Each number is 128 + 32 x the weight over its row's rms, rounded and kept within 0 to 255. Layers, rows and columns count from 0. Numbers have three digits each. The size before them is the row's rms in percent of the matrix's.

# layer 5 attention output, 384x384, rms 0.0395, rows 0-72, columns 0-191
097:179131108139129160158151120115107116121115121147124132119154139135153119137132156102102129082130121180152125142149130079120143131141153165153116138168129066124089089132098156137085153155094116084088118139139089189089225210163120144165136131172166109076068089104138135100139159130117120075097101123176163131124139148167077151149132097129141093164059186097120081101134137127125167126129117132147080120115102098127095164163148140139156122123200121088113174074174195177128139164148156138101138106156127196102124092151058075140093131109149092154151125145109111174117144139119098125
103:084091162098153114123187090142148148113138105172133137122139144086103148100129203169103086121134145187156140095151148144098119150132142105129091176092176123146148151158111158132152091099144109025103100085096140134119163152153162143149107197111076105129083124130149109137131185098100168164125089144106116158122159113173141128120149175139082114105129131101085110154165148122118147185136113152134132095078133170123092111122144162153183151157165120241206156065165138095175177173119112171141072156127101125129103113116110088145142114149144152142129120130104108169135132052109174126
099:183165090137142163131123094106127135085105164087116123085114131152187133124155137118079150126160099151114150116140092083117104143146160110114108080120156142133103129131134122112100133138125108148131139143107183055160172197120148082092144179099026104151123161168187141112136105163144094122179167117117070115213150238126143138165156071090084181139164089054113092125200097117144066079177063087150111115099125156126106120099165136058117141146100096176111123113180120135138146125116142136174163096169111134093076069109126147086144143139105102179116122137170160128113070102104154034
100:117131140177161144172127150150178134118103137099134128118121073127152124094144161191155126097136127147179159107149151116166180119146095093117110125128172110123147185139105130096125165152124132112117092147114144154114115101210149154084119179157161187154121136130145096097213182145125089076135145105077081168101056105132098155175084135154110154159164118078153087047174133163133140215093158112123192141157158153152118104114175180162143132142094149147158095125196146147154115044100095174128118103099140108108131157175204140145129104087109131169168135151112181112125131102083091130
097:130132133134094103136123129189114123096127105138110109089119133142111112157106110138184110148115084086119097145096164157130149157171117167143118130116093115051074114112133147125116143155136117142120097143184132106134069101163174122126214126120131124150216157174145141077096104123117115076127073071079143118076105087136155172103144137058155113131040203111171168107086121077160068082116127138142097169101128089134120083143134089078076088130153164144201144127147078143086070131099154115127128166119186159124090215164132072138094132110141110139097150136104148096092080129130146153
104:160121172151150123130157083115095142151150070180071138077082180116106128133147092168178137147125132148093108146114141162099172135126062077178077134096154113138094183173161132142123137101166103113135118099127086129186113150136105079176158147136112101120110122101109119143109150096077093148062144109178078178113110124108165104190072185132192090116160121117133160124045117177129170186168130165063128168119124194154106097112142146129074151119123057118110110143091149147075121187140155121119122150132091104139155113134141115197134067121109131147196129106071111124086147167101120156
102:071180105165165187085110094092126142122103134138135135076095117135110191139114091139138126143096144137134136139102147103095163131127163124103095127099104161085114110157156110145107184104158165144157119121173139142127134106158163114142079062151160141192091153106104165117101123120163117150171115143133119085152158172120121105112117085184081132163174120098125109191077096132195104110180132116117142089108114152103143107097098104157152111066078138105162141062133112160165119140123076083153088082105095152144129147152182145129182149156099119151173104169148123133120148079133131167
103:101148143166126154112099136102096121113154117138129138100141165161157100154130101101100185088098141107163172129128112156170158122137094146104085139096084133115101141113133131105130116111096168134140073123194069066113114136126083170123185073154147077194118167143142141109165186129125146143059108192138167083137096060090136069105072143106156152148103154113140163147171151090128130155073147103095117165060160095126070183140113093150103104155118106186113137139141143149093135137089155109128155123146133202152136139132175121102142100099144135119106108186152088186072089071150136157
099:146121160078090120102149155113122167133124114123126154151100099122132111139147098106098117094101126090101167144154152136077112109105127117118171154164131185063125164092136132095120111177108157133170141169089140092055109124104143116173111196082134086121145156117142154179131091105151122079121172129119180149096123129143217107209141146139133127123074094097108162129069142150156159119057164135143151174137121181137145192119177134100170182115090197095147100148198112164104163093104101103158148164116090138114117115105137143092121160166139134124121136106206116188127089145122135085
096:114126119181109108123145105133095089091101143111115098122102150072150120159120118132125124143126172126135165111133104165075117075146144121113105123136160170151128153123135123087154141129097132189136131150184196095119109214091142104098088142168150161199129121100169107117140130190112156109131118107185128124155071166070111106099095106140099122131106153184098126167151127073116112128131097087087209129173136199188136099074083111140115176082097138088113171136169196133168089147128041203203104069077161171150098121170137126113135126150164140084113169113159151109102120160140119111
095:112145155149110122078103106098159129137135178093087136129057110113092130126129121116131113096124120163133124077137155132137127128131103162128184145092110178118173138110143130116121156132111133157138077143137060128147121120094148113122111073117066145091068216120147083110132177162122072127136121086149157106104078128153117164146156166109133129072153120182143135130139155071090129147126134094128174162132108140144174117076185165200139152206102107129146120133150130117118147188106150134116066162143129168131138179049071124217186168117122113179146049125146180126132078128127159180
102:113161173146127175084154117135161146114105154152118127139149160076137090137114101096142138129150152118117140130152129126054130107097090128157130124149124149105102142110095077088150149133136155088135170115161057122138131198152153088149115156154145093181152119148155118143138136114110160151064075087098100066165107146120170141141099101077113130130081034099127081134151125058160144166152123116102171118163145184081081190131138083112068149133133160099155141118100106091078151200138152108058113188121149089131150120092147124158169165127115107124085115107121124174092190066154146161
105:123139130138128129167139101154149118139124100118103137105131123107109088122135118102135078176169150161122147136104145178176121107112075126152075141113137118164129128135125083123178123130103134105098114154153092151133133072137083145160092092127147184159112062124115113087154117098219111130091128187099106195128081136121168126097174093119089149085099106153131099136106142151109134131117173075115075128140115095118135114118117138119131136074118110164124112122146123175132103133122089112171198200122156149108094128165132122113092139193116160176182092125107155132119160093134082089
100:148103174102108107054069149092106156183091040140153144111132125058135130116099138124130151111144144136135155139086128128113163148145119116097135060158165120150110172076151104127159131170160125138155061130094131114058117199149110123197061069117125165103083106138138151111159177156207090121062173128102142141161113137138147109112099136142109161137113159182175118132097119131087150085135141129136114108151109116164052153168099056076096129132109142047164135056105118105134103213098128123141149157142038121172159146155177128108130157151146073149152114163117141121108112123155125225
095:147156117093129149100143118172071095123125093118101111155072136081115125123132123137165142127147094133073123059095129153120157126145110148109093084094104097099113139117147142127141136101136122154094155131135091145115179192129134085099115063167168129139168131164057128081112188155149086142166130198127111158151092164133095161118172205136163111072135046117140145118137092150085166154110151109127139158094184101093172136066174106062120171153133127069130212150159150053150142090135122148153109137158005102163144124142119159164127082113126125167123122089105137119170167146133094125
098:133145129142131127169122073081144165102091142116094111137136119079131150149115116144134135114157102103129102090110158116181086127157104109125105118082115140114118118118081168151104105098137116044162209199154194119107115148113100115105042070121167127127093139086144123063154116136140159133125105108108140118126240121175144101143132103069163085112048108166117133141175074091115155105125107139078125121200131115121107139238156136173129122151128149116128124102130152158113094154165105170159083132183158200106103150102189094198190101129134092111100128084124132133151118166122094121
098:166112137167132086131118126094120146096129142115134165131159128152136135129110154111076162096157085177150100158121079109115149175147149153118076088157090163150101126089152153121105081168112095094145145084183165125139105205116109136158125188121125110064142166115141098143098161113086121127095122119139153152157118151163127110076160193110145200162176135159175154115164164123099152154128147087110070186095135128058059110091175159133110116165119098177111131122134134141079101074188110130176072149211089148134090160092092149208162131117086134099150135118151122186115153078139174094
095:116122127136144117079144160095143107139071158144124128129189135112108081119101153128128146116113108125128130162099110118134146138147172051122093136130158090111138165109100138162148108109151136146229075186129113116090122128122175099146116122130171114118123109143110111140104133156126162057066123138079098114115146109115128173137175074159127196102075131163091161070145121148140170164109135108139116128125193179122065122132093177103155108034133135122145173115203145162122167080158118136024138088115161139177118199140091155098112121181112145128088110195129139159124098078165135163
102:127151150176108107169110128122097134104066131101140122159146155115113096163132115183130119179121139075124119102101061101159128103122092131127112080164129189129105093079177106079111092147093157146075107102154074115136170132067137059219093107095132145101187075159172181099204106190163082102154141174097088107106046067099108157155158096157166218103118121129130102152069130153111191080094103133114226117127133191138105098130148124108164156131137094108178165129115118116085116137109138187121121129116112064134187140108210113089111132090137129163107203182179126061146161158112120169
096:121115158080134114135120094097157114121171109132125109147055122125169123164133145113126145154148173104160116150101128160147178114101060144118132101127114134133165131122158080101162108095137138158111186172166115159174097053137145111176167195171055137101122174164140175193091103077109181052149119139106140092119156165125164097190132192103125090149123111135160129114084099136084119125141096128117139148079164117056131099099133089100187147200097120223172126175067094130118128150151173124123104101107141046201142154134124129110166089078117134120087149123131210112142130149187116123
098:123140093125107103162110156098092122176142121109119173117066145104130094105148109144148123133142107140096073118096159110143130137146156088123179124105160158147143139143108136112123145161123125106168122132169171168075137112134178146062100149151145128145159122166121116084121090159149099088123088128102063090127122120137122081112087092131157149150110115164097118136135151128097108109111089151086115077133136146155142170098126142085078173096092077090160102035117141160070143131105176095151105140146089167137021150145132157126101145161111140128135136101146136092064149167125083166
090:157152155112166117142122112152125138115114148161123062096060120147133119141139123165108158200109145120088115142161096129129183093103095103156106191134110171131134117127123124142155094107180065114150141118145100121147109146073208147111126141084159140076110110154128090152180067087111134176195128137169152142150163090096084078099140112131110166163137115154117142149142137087122123159134123107127126142130174084169124125056155090104149093117155094108174090095172154097092160197147184103086214151159083094164121103106198167127178118167166113162157144098121194144144139140115131086
101:143134129130135101122143128173111171175141152094166131137139108098113118078106140149108094088084166116157166126186083097090124129107118126179108149150106121120096118105122167132116172140111162069138132145175158092173148134153095101087105101161161138125094122159112152163171101081071142107149098122129096153149184163112133122146131108167098133149090129139041091153086073149148102127184129092135118172122131120077113083180111103134110111078143058159107098093136166161158085179144132087129125154095100143115135109122148132135134132140166137134103102098078147098082097184176124167
103:069120076154143123125112137128098181095127113165093107130063146123086107111126131121133132089097100145136062146109164122114156138164127145138096115124127138069115083132160098164179106127123164148121096055060129191115178121085103080100160135117137095155131150132076161087122142109128188110082092094101154148073097174106112173110176048125146172125118072130147132110122054163120120060079141105091161042105136087201161134139154100126111168100150144127137124184179082125128134091072124143114192167111129100110124149062092108119138120156108117143098121112140143118168197194112107131
099:143129079101127122103123166087110104165101133128120137112149088129113093158133111147088169159089123105110112149165124116116133130135099095112094092147130147119100123067090097111112118134108124142144173016145146126096124135129078141103152116120159167096097094196089094088179113134139110174048123156134131144080112156119134126162099072115142072109138159152109119125102131178127116117185078127181166157102122143142185093157125132087088160173180172164126095158218151103170178144149142114119077081249085097135131120121149123155153120157163178188178152132071105198174165192084105166
095:092108108111168116116107146115172100119134128116120097134134111166106145108107161127112168108143079128148119123129157104150120137114090134136159140163164146121107118128104104171076135101140125178110111167090122116127122116184140100111115132101171124139162113134154139132226148110194092140089140111164067170152162100095137127144075150103177167097084150132114123114112131174087130181190105146144138088090184136201122081129093163196132151216165097195169161158180125110111132117123122134144097118127125112131143142154141103173112103070147079165144149132112170119132155144130138149
100:128123131125172110166113138113123137101158126137124145096170119114125188140138107121111162164106181141129133131076145104160135142098173157138108163135111129147139133136086129144107171170107081090145194121121139160183102107097091141125121172170130079138102144134068110129140085091103101160093136165126080159101113097108119153108084170118134114195072148144148114112128069167140169101113168154125186067099079153160103155151082071100140150150088136129127099108092169126197189092117086124128118135138096107117156129123161157133110092068106134077126111115176119116138147120119115098
101:119102144139116118135140109134094153142110101123119087126107087111111166109133172168135090154121134175142110104153134166129133136155133126153068128124134100124091207123077129132084123123105121154147147123072142112117120094169115128096128189186164155164156104148170149124151179084163107151094108161127124182185191139130121110145198135123174164084126192176172060110124145102161093107076083109181134078160129150106097168112147158134092159094148150151132179058119098146122124103130117109145109155052111142140148148104113099101161081153097128095148146040126173079153149099167082085
097:153077170096078081130128155111094140110140123146140132152089128153134121144106087144132074136103101128086090147137069151105156119140103166096140142120119114124140131145115101107086133098140131091197123107115146142123167148117095141096060139135132056141140150091109103103044115105143125133115125106087153118123074130114088156121168076076123207163101105203176117063149162042127134075136102049142169101096140131099142119142146082143159168160156156160173111172112136071118133133125172147150124114127132149220101079181149154126088111170097115133096120065202085117201219088107149113
099:148107134149163154122115105061129148141148193153101089117176116170113146107132172173170151131108150135148117148141145107091122145117092115148128174098138094138095107137158121167087121111117107124116139098138132121145159146117109183056103065122204123081135082173093094146136156138160064133109136168166143110118163139106094120144141095119143138131122115103131075157107098116118126075086110097171097095046147218143102116140133156067126145101072087183120165128125155103091118135097167107177121124065156112135133099074140130096101197109131112132138121070190123101082182095123090179
094:122117125078129160132143132133099111134119144151117139144109099108079094121142149134144113136122151129113100079126138099130166137122134169111140117121117121147151109148166131159139100122102120121184144080142170087141206184134205129118097099114136118052091144201157098095128130077139143096138142098140099097114129127176085178122110118183133126115079143196136120080102173107137172095157129104201084176143142119094078102118112154093107171147107162150129147118105130100199112068175113156169089103148068034115100047086085124120178133149150109162160140107163116062106164135123120115
093:147177102089102156143167135104142120109122086107055108139148152164136097113110055121117099099106125080152121080156080126089142098129102147114151149139130111116127134119117146180111103087112131101117081130110130077183144121123122137203149141124044154084122146135117120107126145134149120109167211130144090128143096149170078151155189084146162091127151120152143124154116218088124099220124107189165107125135101071082143180061085087090185111138102139119099087135097176087115140164047147148178086110127130082101034135166158078168118135098111098074084122145141132102106151232115131120
104:154101102149130118111077154136128149148120170160123103167085103204143080104171140121105167101135063167166082151163085085123163148159100069158122148127131110159102095125137095133148150145156118109141088156126137159122102088137198100144138107162147190119120152089128127077147164178148152126125111116119112115114067150096126201120119121121105141151104138181166082124146126117152107155119155100162107092095100168068108143128077108108123133085150111123116122162104117169070091099113187134141196120091085090197113121150111179132116155164108141089091184093143100115117176103094103097
101:072127181148137106150087099109131143111137131161135115082105104138108121122146125135162129095072116077121122090079077109104134102170089101107104121150128145112126133116149144121093108118139090182153117141124162123082101089205163129170166117158164123115173150143093144127086142147104082148150101128114137121167148161130155076141174081105093136144112096115106116159098123108124155143168168059174151082090106098115053123189130131101171135143166203153101093113116124155109086115132142166147059135097102085177117146138071134106116182135121068123145097127166107088141153179083066164
102:104168147094136155140167111118125197113108124123112160117164152132133126171151163113091126111139088138148141087093095135161109112099125105115136148104148144173127129136140162122071172164126149091143093155178107151161129140163154122182094131096160092168164111146163181059104085129078125084127131117102160129155137150120159116129164109102145114149125119168065167108135089106146053184095094133158149139203153071139207142145145152107169133087065208143163221086170127114135153142173085074123118130107083171142150103146143169150126150094155185105093051151075206090098172153173123156
103:084160117067118155109162147114115128123056131120092120098110131127163176145171118137183119131174164130179119133165123150114134111127150142118102100112108133121144152124107104086127136150146168187128141025101128134133132082104108136143108105108140150118161145163099080143144141127143133127072135176062090097153147132104106109185147091132105137156168133141128056176136155141147125185103113072099166014109093160150165099103122115165149199219126101139191143175139119108107088099098094113074127139142189133139150128066147096154131103134138103107141175125177092100120080084116118185
104:121132157143151093151168129096127119107157118153163090100147122055091121132119136106145100160146151132051131167120153097145124129111166129130125150102093102076122156136069115097107160124141123051166203123098152123120155129096137145082146158170159130081109128119085119116117094135162099134093105198097110134172147077152144130080091110079106129104176084065164145145087110130151196118091111115134145131158145117163162096117169192155113117126114083104174149170090109143114155132091084145132201095148176109107140095137165100094089113137138118129128126146148156157230127115091127110
095:124111149156124154113166176153113125146184134127115164169095165122082140150095128110093087147101089162121158179138167184140157140156124121133115114142125117132123113115147154161142123096082126150119145099116173103162102103089069174069199101096164097193129138159089155156099095167142064140113143166166151189173193118051069075074090134098143145150151138111123140156101206137069145115163153132189084087143096145155139173110131110111151122191070072153102126099195126115112105130115115148169135101097099133138184134125143119146098161125160120120134172082095159098127112160104113124
098:144137093159169129153158117153134102128130188127114117121127158122141154132138152151133106153141128120112135166101150175154116147119161099160131136155133137125153098193126138103104083144111080168137111148107167071100184142060136172160144177140150095127205108101080087075131122175158168143139137041138102100154141143108160184144137174118071124104184093166144155137113080115095148173139142144068146141109163236098130135116118160146120137105120107145171123121118158150161119132142110130101119089123136142109155172103162136141099103139063135124134156114076081176195112103196161106
102:120148127121082135138154127136180142160172159105134140139146125160121097131135153155105108169135089150134148094114145119164116181084137165115105144126096142119138103141148089165130136122119147136171155095114115123093120127090149131142139096148079143162139130107112087099109099136094132107118128125094130169155120175164144112090112102069125133203088095156129079089119086099126098132160153150117081099141177160179139118100142084108111108097142082156181132104129144063106120140174164106146115111129156141128049164104149165192059162147132084207124136108176190165117189086153114084
100:162177115089131144140158142096138109089084085122131163158144123163141109188160097094116145170099120118117151162100113176136144135135114121133177115093096088116121130090117118123126103135121155113129143133154073122058108105154175117113122095181108128077135069157177136126105084157146135157054116092159149131122149127115094176164154214131152064166137096098140181142106145132118067176088106169180121196103153047158141111128087107128062151150101060117168149108058169164101126207138212071072186092133131143149140185107219123140092111053138118136156159123105042181129159115121131092
099:133156114079174158137075106098126091124123174121204126108102084146115108129151179138140161118101102153144146154078128120130139137124168065140142104154142134139163146130121129133133161146117099183139194169192148080109047137131100142177096110121141147099140106098169148164125125164135137148052140095165157165168104095137152119112154169091115168117066067149166203165174106102155121128119195193077098096195110091172169115114197134110119139158174103134086136121113081135141121147094147115139134202131125147148154123125148144184137101136137117147118198192119092149167107126192206082
103:145137139127066174131124114096111162115103132135092146109178151088166064135102107102077115104129131132110152106088146097118123191109122101079091125128169120143154139154106137099098117124088113172139142159110136081175157117081063089079130091106064167179132162122147133163177162135114132134135088077140183195166154100149102169090164072137124115165166147111107094126151049149135060114161134131125176130132169158125126117090077110083097074116111156117176077142148164079125116174178128103165154145172081039102125084132132099179097051132142175219118179111083127096162116121190117043
093:155116130137105107189123099182116109122114121112157132170126162139121117144137134119133105110154132126115103078091164141164130134118108138117109119135201164109150121105106192110106089159121108176095135126161131177129152050094116164135067173151112158096117145076152120116202117096145110152085107156117152116102115163164154157118091064161096134113085085119088098130164187048186105075160115099128173160136151049088146153097137125116086100170124195111176070138156102166113172143111090125131137146111141092135148210157078160055146104144170193177119150117154146113163147147106090153
104:180124113114102082100146099131178110078111129136098132174058099151139114155161143198138101156173092105167058112145129134122130141125084133115157160113081101130144138134127106122126122087154118129165172143177117184201153123146152209136104104136100093119176144173096132137114096085075182112109137137110162084123100200185110094142160142109064105097159123162092093111163085139119104162159101104098158175121098096130128115190089118143215138131146140122141145195109172142113136103097114126130146160145169138121091151078189164146146101099183227097064115124137121092113150169107181150
128:150131129166107169128129105138139129087117125096147105133169151140122100153102127103162138110132148144203143138141109091079121154137176166124040136123096097125137112141097142163102138111115134150154171153152086134039156103097046089126156112098129145166065083088134096114081085124104148073173138162090146229181158195139092089114148151116121107123119135105092132123176101125102127123112117179138156172131161151152074100123099099132118102170070147174137090161137162137092142174095105159175094138143151167140080141111146114121109068140125089134164150120181172188192113210122120133
096:077109138157167138078155095118115133140201127156086100137104098092135091125091164109121164145109105114093134106114131108082101126122113081098123100075147159104091159128112117190139130126113114050102106130089124146125165143122090159118091125125184206149112145161145163122126095101097086188106127109085133155123105124077137133198153179094170127130129136127062182162155122123118147115123148154132079083137113112108120103116166135141146090099118127089105139103082094145151117148094127211201055177103143163148183164171161109179124129102115140104115150174086118125134141163072087183
095:187105117112111106098151156162105171088139085080128151162159098150130136138099132083093104142115138097102140135130093110057150150157161142140108178157137145118145114136141139119111116111113125099156050087210125160102120070138138158105073078141118182129140151131150141146068088114157137183143057152109159123113058130138133145151167106154072166136198121151125112024119169122121088119122136151099126109110111120043123107219075137092150137086144183083108090140107164119119186210099105115157091149094167111088105183137139094142102134090139088113119145182085144113131070159086099147
101:118117112130101120162130094095160126173088157103120138108093132173131128142127125126128155095096080168124140163126150093144127120124083081128145127170119110131103159148147165148169156135102112111122203134215114133040057099148163168077137143188117055091115126185180087116183179155085154190095183125100140059134185130113161123157089135166162124132102138119091174142126142094121158100206122095117195109096144152148116156138071096094168148120108111136154103066105108057124159139128074156148090089085166113133146187158149132166135142124106137136095172145186151112122125164161093151
095:138180155116133152133122149152134138154100146100117126138142175093179127141110142098113161116140136118130149104148122131096137063162127138129161139153137135149151104130104158070098103152149095116152150191129163091147121111119121123086173122176093112195136124135160155105067090185153118131096120165139120135141103101160194098132132157152117141184081130117184138146055135133046109097129147095111171097171082106140132140090117123164102120129088066114081125124107101118121086196121119160117159114119153134118205119151136080145110175104115054147169142129125171060125133097181171078
092:109149111113125133124172159135108082164110145154118109117088125144095124085170114150130073135135077150144126118086150148126124161184135116106119135136126109159099107074151070154164123128107146162125139149138172124129113162175094133077143154105136118099133168140151098074111161134112126153122184125140118087080050101103140153165127150110133131177078107120141196101114180140102077183099195125143150093178129139103141103171150090156084152128148154174102196092128139141104150112141146158139149111158148122157115108165113187160101142143179138125172090126157095208088189108121154109
099:165106108117103115137162134106159096149139100166156113167122114169156131118130142075137102125159146118070127118141129155139129073137163170141144153135147127098136123154088156127143116096138148086134179120127140109150132094093089163133099149122190157125116159126083161139169058167190110142131182127125074072121134080087125135145137145114162078114175110097147119093146105110083138135132160132124105186137056134067104156145098140088091119162142204066127105190194105078113104114121072169137140129103140131104129112146058084095145100123111194155128135131141107151145137084191156096
097:108125130133183099131126147083136144107174101147072165146126081175079147093121117087121143162083141121089107172099138135115151110132132144090169103116139136144163091133113113141119119067149081120081147111104150139167152131120083127091086117119109155130174142115127104142107129120113155081162130164134098108203089096222113161097125185160112146134086075059119170135129122212141099147087136116122168159106119112219144135089197112192129134138135181118147095111128196159111178127079087065089145076144068152153085096141130153091132079125148098104107101111153097112090099083069110082
099:143189144116128119109134176129063117146159110141165127114149120148128091122081081164156150103174140145115113164140155158103094130102131143126144119146113126129160168161126118172152135171162129136131204170149162130079095110041088132161125171106099142107096202072118129105116090119090065123139091105151131119159109119053184137122177154108103174099126128120151157117142109093160079097118149158122128141139073132137052134118125098152105110105143198122132153115140171122048075146118064120176109114058153167096128112121157074071129145114177171121173126128164135172108071114164100098
097:103141118130108104128084122139118121095125062101167167158102116133152132124106159117100124097134130126102107158116112114130130117086163126115136116192140104110132124140113121105117121117087086132098145170119106100105149132097091204154143157121157129131171165128087146087106159105184177139159146099143133193201197127082142125068106191140113168130159129092122109102067159101157152095134190120146156162140113121078142079146115153149143074142160153127118186149112118132105150102106158090113131134133151127147082090126154145114060115066142115188133107142201142157125163098129111043
102:152122101085054128101078137168149127112158104107109148102091166126128139088119135158105119097107160128126127167169113166156151107136134151107146082136164158100128150119150132155153150092137131164129115252127108104154103080136095086169122192176110048189160086097152118151163098119183191105182146119161139113091138110106076183171115129157124196141097134144153104152066131106171168138134086150085106152127179180065152105143122134107137161135128134147108147134143125143120150180120120144125170118202166108118134122139132144105096116112083153141110112124123096175162111178055174127
102:122180125180130141130133135063157183133127082059161114125150121190163083140146125154110115075132121086129128131167141119143126108139128073118119117116150121102142171121124190151077127131135136138127126168176076145120206150130124038185129171178130135142111123128089100068101137127102072163065134180127122153106108078171080147113147105110142159083117134109106150163164115166161123111100191121161096158135151134118117115128146063135153078178152072169096155103188064154172147158189180131173184093156204146121108155079168168156184084120114074145128082134113054080180178079133112097
112:111123140115128120172136115143155149102132106126142143132135135149105141161139090129121117102125184152119127102173092094112174088104148122102088130136122109120089139079127212116109131114112153061150134152099098137170143092182136154076114115163133067108144136127120167106132102160116131091103148129162092154160144144159098128115115150134107198101121134192090100069100121117174109229142124126093103137073131125130155134079167096134058131129105159108098121162152108093158123191140144144136154149144174177189097128170105158173094088140122121167165095164119112173115137132124091139
103:084120115123172187097163118104144149132149145153084160113106144093169157150151109119164160113147147120147131156102151112115109098091087137146111172128104150095152134131177134182135140131137116090144165153155147036126116085169160097107083103126154131070151092172139178107135101121180078077200117091096046143170084142105184143059091086128132094149135148129140114158148094092131104116088115145173097175152164121107188079152131121164159087107119140169142152130139134120119119144160160120127117138162099152118126111107106177161121150155155081069156137161049126150194119163127181149
089:139136138062125127152114108125144129133132163117161135177137156102139103128135101110147151129066086127097107173140108156097130146167097153118082120130144165113155111103085147140156103135108163070166136178115148138131135154164115080145085161077130061075139126145117136134189068163123114161137128126086142137081144126082130138128114196093144143144190138078142083114194105131104175138104136110045144109122105104130116089127150171058129066091094115172129150142105190144107151140119212139123149114120101179158102151071147148143184137092111145164126066063122162117141133131187104182
102:076093193141107105162092130118107098085155121160186137078117117150102106194159035094102123144112148085096140155130149115135121153121134152119132075121146096150136124120141132153151111118099138103147107112152083079109137178128121166143085116158138160095120167129099124086101095148113150178097184093101123141134151103101201155091101094154129108104174081082225116150079092171125127131074151061128101160121135133190146147168077099151094153150133107123117141089157200106063102134143105122093152125088133069160153088124133153141190127143128131132062105095125133076097140117172117120
102:105123108119115159140101150122152147087084130091112115142124101153147132122131138135123127146147084143156100123144110118108130149128130119149119143144106142142096144141125135162147109096158142113149121096079134100057093114124183142208149099097132108122151114150155091094153127104093049099100137156139103188140145108184086104191082104216136133165131141217167125182132127129159122147113087155168144145132155094118129129101126131084153123145222175175171114061104159073145164137170150149054094114134104127095109100077053136094121138158107178155100156097137062113153142130070115162
092:097097094113165125123112113151085109182090140122143131123134128152156141165134107112141136134103159131139123157122104076151161126111164176108119114158114100131163132128099123095157092105111140099143069132094148171084167093172094136102134103095080160121164170119172146110161096144091060162150119160148095128135156147213186076193125178160112115142013103145148133161121079109141120143059066148096160118122118120083125145154124168086171125156129143089119134144120058108104134120157133109094120114152126168081056122121107114162116127133120177117106123141109104121133149102141141066
106:147185176063128132157137126173108176142111122094115109110137156185164173140160104131139106118142151113117132118179119139147121138134159131150145131166153147090104135156053148146083142131114095108062116137104186136126122150146121144161149103115119088118119112174083120110115119168142129134159170120126153069144133121147126117131128120066120093150153083071084100101093130152085189145157124122198136108106133098084119148117142113099109134127084104139126128110132088098129151135120112128144126142146091136094149115143101144103062165098133080128149113099186137091134162114149105114
094:084118115151155173156155136159137081121133129073142156118055135149094105090080139142131136140085153125132121143095119159121148144126104103128156117131114126116171108126125104129149175112143119137043123155076097138099171106132141105158143143068116160124140148105110098105106160122178117145117112167062182085130187099162118135095100047169145165184173090126155098158142121105061098153159121152145106180181131099093100105044104124069082099142120118206134087106104164157136130102064122077161115155155118087160127188178064082110067082135144126170142121144088155053156121158102123121
095:151177136136143131155102138145161134153127145116148134110159070164153106095136138113112137124143083134177147123169094134082131169143141137119169141157105118152051098163139153089096175130161145140149132089122127108095164100081069080165205084072101155134117060209138134165115118120162104170119095092092099135092128156135215128165121079166160095171136149136121155139121086147177147124078121166163062082138093143151121147114107138178127120116103172187127087135122126136147114124135121091099121109163150136161196122128090140140095099134115111121163126138051115152083154126123116102
099:165146122179152116157135118150161104098115106123081118188094111142146137140086144175127109163134122134154074104122118092157134123137173132141156100080146156064110112104140125145117143132126144113157117117162123149100148123187072100127144094075038166109165159087148165195195155183065167185115112051138151154155154085130170121156137137137179115123129067179107113130044152165151114144144102155098115138164092194088133179146083123140142186148065107121138138133122116137108172120112097145146097058194152122117083143126173105110163135108125153101147132145131163089147169113104180106
100:127109114153118120114143089140153116151193138139087125156099140140111132099158159118116115077127127174103150108149132132171124138176137154134128130114120127104100160104144123182150115144111112173127250164119170160075104117180176150109069182156169145124077143168132157135159070149158122085182083122150139092098017104074099156143107159092120115167108096091067109092143097128173130127098128110092106109129133120080104160105141138101133147174125071143127185104107144120142149166169110110173142140157151099148139140152159186114152124092078142096114156081142103190083094188146141147
101:141081117141149113125147117108183163163106154060095147128149153128106198091148176183115144174178119137146142117142161107140155095084172101131173090113154099161176091156161140122134116109099098191107094131140109096072100110091115097117124114111129125111156127126069081186135156154102086125152155132162099112118106163102109167138156108187126070094170178140168124130127135091130120123108146138160151114096155208184153107127076138126124114097145095123138156127052151141092119122079123057098176100160139142106090092153143180187066162117168115179158139153134129104081128178078152124
104:128125128121131103164137145082131112099111128159171121147168120141125117131154158128114147125175136110116131161120103113153133117163116126181146156134113122159174093094108074149148127156103086026106175079161153119144135113153153123142174196163180144140097143126162118148149111177158119097161209094151132139144127145144141114110087142130147139174109058195127142097137104116132160192163147046204163102093172135128152066082097126080156202135173156167119158187141130099135255127130165120114120167125171174071152099090100111102174132123111079169165092093165103108092138092167083170
102:122173147117122102137130165120117163101138149125159163125144162154139142146118077125093155118151174115099151098158072106145126130159145118133125142099107137122126140118132118146134097129125156147163141186155148109135090119159112137133164098149130059160098144109142150195093097082120094130115093154104063097188134152149040073117182089083133255149114099192139124164155154133115125094142151164202137127135143136151136113071137081082158137122102139130102132128110127169221115164071142138130182157123104098123212121171121101083177144107158099183153140146118137131100134143092095115
101:133154174187084089148164173089162140165137135138150130210123094128124174150126129119143123097161139097141143127134159130181099112147137159117169104118110119136150116151108193141117131121134104147081155102192091160130116084112117098118178090106185152143104105133112113151203120146138161207098074138151167125117125089158163172104059125145076147160111155085135218195142144148083117145123167162063161132145129118076062134098113095091097167147139108155096189124117122113109178084142141138109165139143173105126137160159115092110141152095115147091168124123101086111165155163127110148
098:123092107099157119132117130103126121161139128104116140114068126111159120086091148154164141176103141107120106079193108111134108133159069190124093155129143155095110143156161152151134123098131108116108087147135058130152098142134108093156087111069119156152131139108117139164145138122075107079200071172153158111166129139125128089103180062168145111091129108120193080158151091145139154145124122106169103122109129185131152127163145148054162161169149091064166191129185110021137139162106148217128107134108100082176152163125172217093130205113118104107092131166127102188061130186144094135